Weights of a small GPT-style language model, trained from scratch on English Wikipedia.
Training: a variant of Adam for these matrices, 10763 steps.
Each number is 128 + 32 x the weight over its row's rms, rounded and kept within 0 to 255. Layers, rows and columns count from 0. Numbers have three digits each. The size before them is the row's rms in percent of the matrix's.

# layer 9 MLP up, 768x192, rms 0.157, rows 739-767, columns 64-95
093:144218064137105138104078154156143187133097091129119118066088056088147178126219102105170119165159
082:137136072097141140097098140140073063132167189131121116166155103114173110111127136097106175107096
104:088110108099093136103114111115087201073132135134151165155147112086119182084089104121101168153178
095:111141097097097161117200099136102085029091127140103121151114124129109118079149159147140186116167
103:094193153090175137066132191178134136098155147144129168133126115069071120095125096104111118159140
102:080082106134127102134122133143140154138155105069135156123121150152068124073114125125093151128158
095:151133146090144125133136157145116157141077053148079165109119113108109103090136178111168157119111
108:183165141116131111024124137131098203150164086156164151179134107156091149128124075129117133223133
076:073097071141109127103165170067113143136069153101101071153100113139111147134132145104111143072166
081:104094082100147123151147094163118170122089150079066140136094125118149118080117149153061092165081
105:070158113130096099134076086107071151116129144065106155126092104113124150102119072125153138095098
108:099117074099143085079169172066087151137132100137147117097123101098144142102166122161162142099159
105:136142131126115164130125153054150128136112152073067138140139072089126110066158048103177144212142
101:139197112103173137135170185097178152124133084141172111119124117161130104113092131113165159117115
097:117132152113117035076132117134082182127119114133172167100137138109083115078149091167114115152173
117:147146118073199092108164188121140150145137107092159149099172107119138191079089109132146120209147
084:189097147060142101140126128135131172145083109105132076106138107162106129159080119139115163125078
099:138151186127104156114136130168119145105105149144145162112110101159080102173156116080116134168115
097:073066107114124132111157129108107109078109123099172090154113094136107123133105103207153105106117
067:119108150089066120113153155171091091097118049112077080080172108076073133117144155128100124156163
089:116193131052114050129083120136106130144145108118094152120112100152184150132118189077139124168086
100:115138101109091143140087162141106139105110136173101130140078194115116155166187121138163122136198
098:109184079111133120138153164103110201137123078153065142130145100116119105125158143161108116130116
077:145076129110121145114088146130171146108100088116110142128164114078065167105143110144107124121159
103:085161102106151174145109193112140159086125134131150211139060152119101152114161142142111072128151
032:121130128077134152112149150111100181122137125140085116149109131107152102105139138114126163183142
098:110173172128209064119122103133086130173168127118134138069133137134108117140115156090139144145084
095:094082168115100136150128171176129140114124148100126185167097175054128153074107131128134104118178
099:148124068104092080155173132144088104096134118117175079119134130125087122110170143126097162124128
# layer 9 MLP down (transposed), 768x192, rms 0.149, rows 739-767, columns 64-95
093:140088131164094125160176116172114182103164114208136124115074083123157175147102141155169139094115
086:163163113064130044125110135048137079110133102135146130136123108109212167106120072143120101103100
106:128145101097151121128088128130168143098122134121137139178148148122159173155163101126172102123080
095:123128142010132178161177054143134174009103103144125176159136159140147113115127086111120151132098
114:099153150047103125102132100131182040128123116172128136140146131083163144100176102141111140136049
096:141091080181101139137081132099171077167127137111114212104082122162145115118092120115051146145145
094:070109072073108121139121102114111107161137143096135130088168130090131159110126117137149135106094
107:178099126097172094121100083160089173114181106179120132122129113130086214098053117119103070135178
072:131152142255182168122088129182118127106165120091172090119107173115140138076155126103128131107158
087:098085148092156137146116113130108134090143147151124083121138109085083188137076130098093138148179
102:163149130255103139157107114080113065113097166137082153142102132189168130163112104088113080102078
109:148189138110115115084100136096073131123127181132146114196110186175137094144135097188112163123146
094:146152110129128149152141132187069077140138138134143112156086098085102119141103127130136129166112
101:107094076191108132123122119102213148126068084139126150176105131086128188143221136114143146186134
094:100156078150139174147135111125159149138124169126155138139125140111096136130134166155119157110135
117:127107104073147140103132094100087156138120187144149134170128076072125165084104136187100147163127
086:118115113184144155200112162076122126070130133132158135128097144097146117137113178115144100165137
097:095126127115128087090112124072147147142121153134161191132117154130144071124111192201086109159131
097:199116181164148119141159190118125115139157083114081041080168103085159154115089189122134132110126
076:119137110177203151118091098088101144146086125058146116143120133129173126152105087140144103101071
094:131151173123131115108098120091137109165100122087135120173117134120175111145131123147116095101083
102:131164117214114171127086133139065143145131095192067127120120121103097123145095125076148101130179
096:097152156051127133181077080123144110101176138133154123127105106079035184086190162116109133127120
085:072164115074089081185142162098184104217149128097097116152133108118124111113104128120124143169088
105:113121120160153134141109096178126105121141142118153133147172120111067156114140165227154140149119
027:087133076119143113140161204126123119093065113131135148101172109141100112128087132166050127147185
097:145087155116118136150153161123148151075100117102107143078139123103159136207109159134054134143076
094:116113130093128104132091155094160177119085106140131098170152144171109128152092154060139128094158
100:081036088140132180100110102144206054046136085191182173091138155164129142162149074106124132103124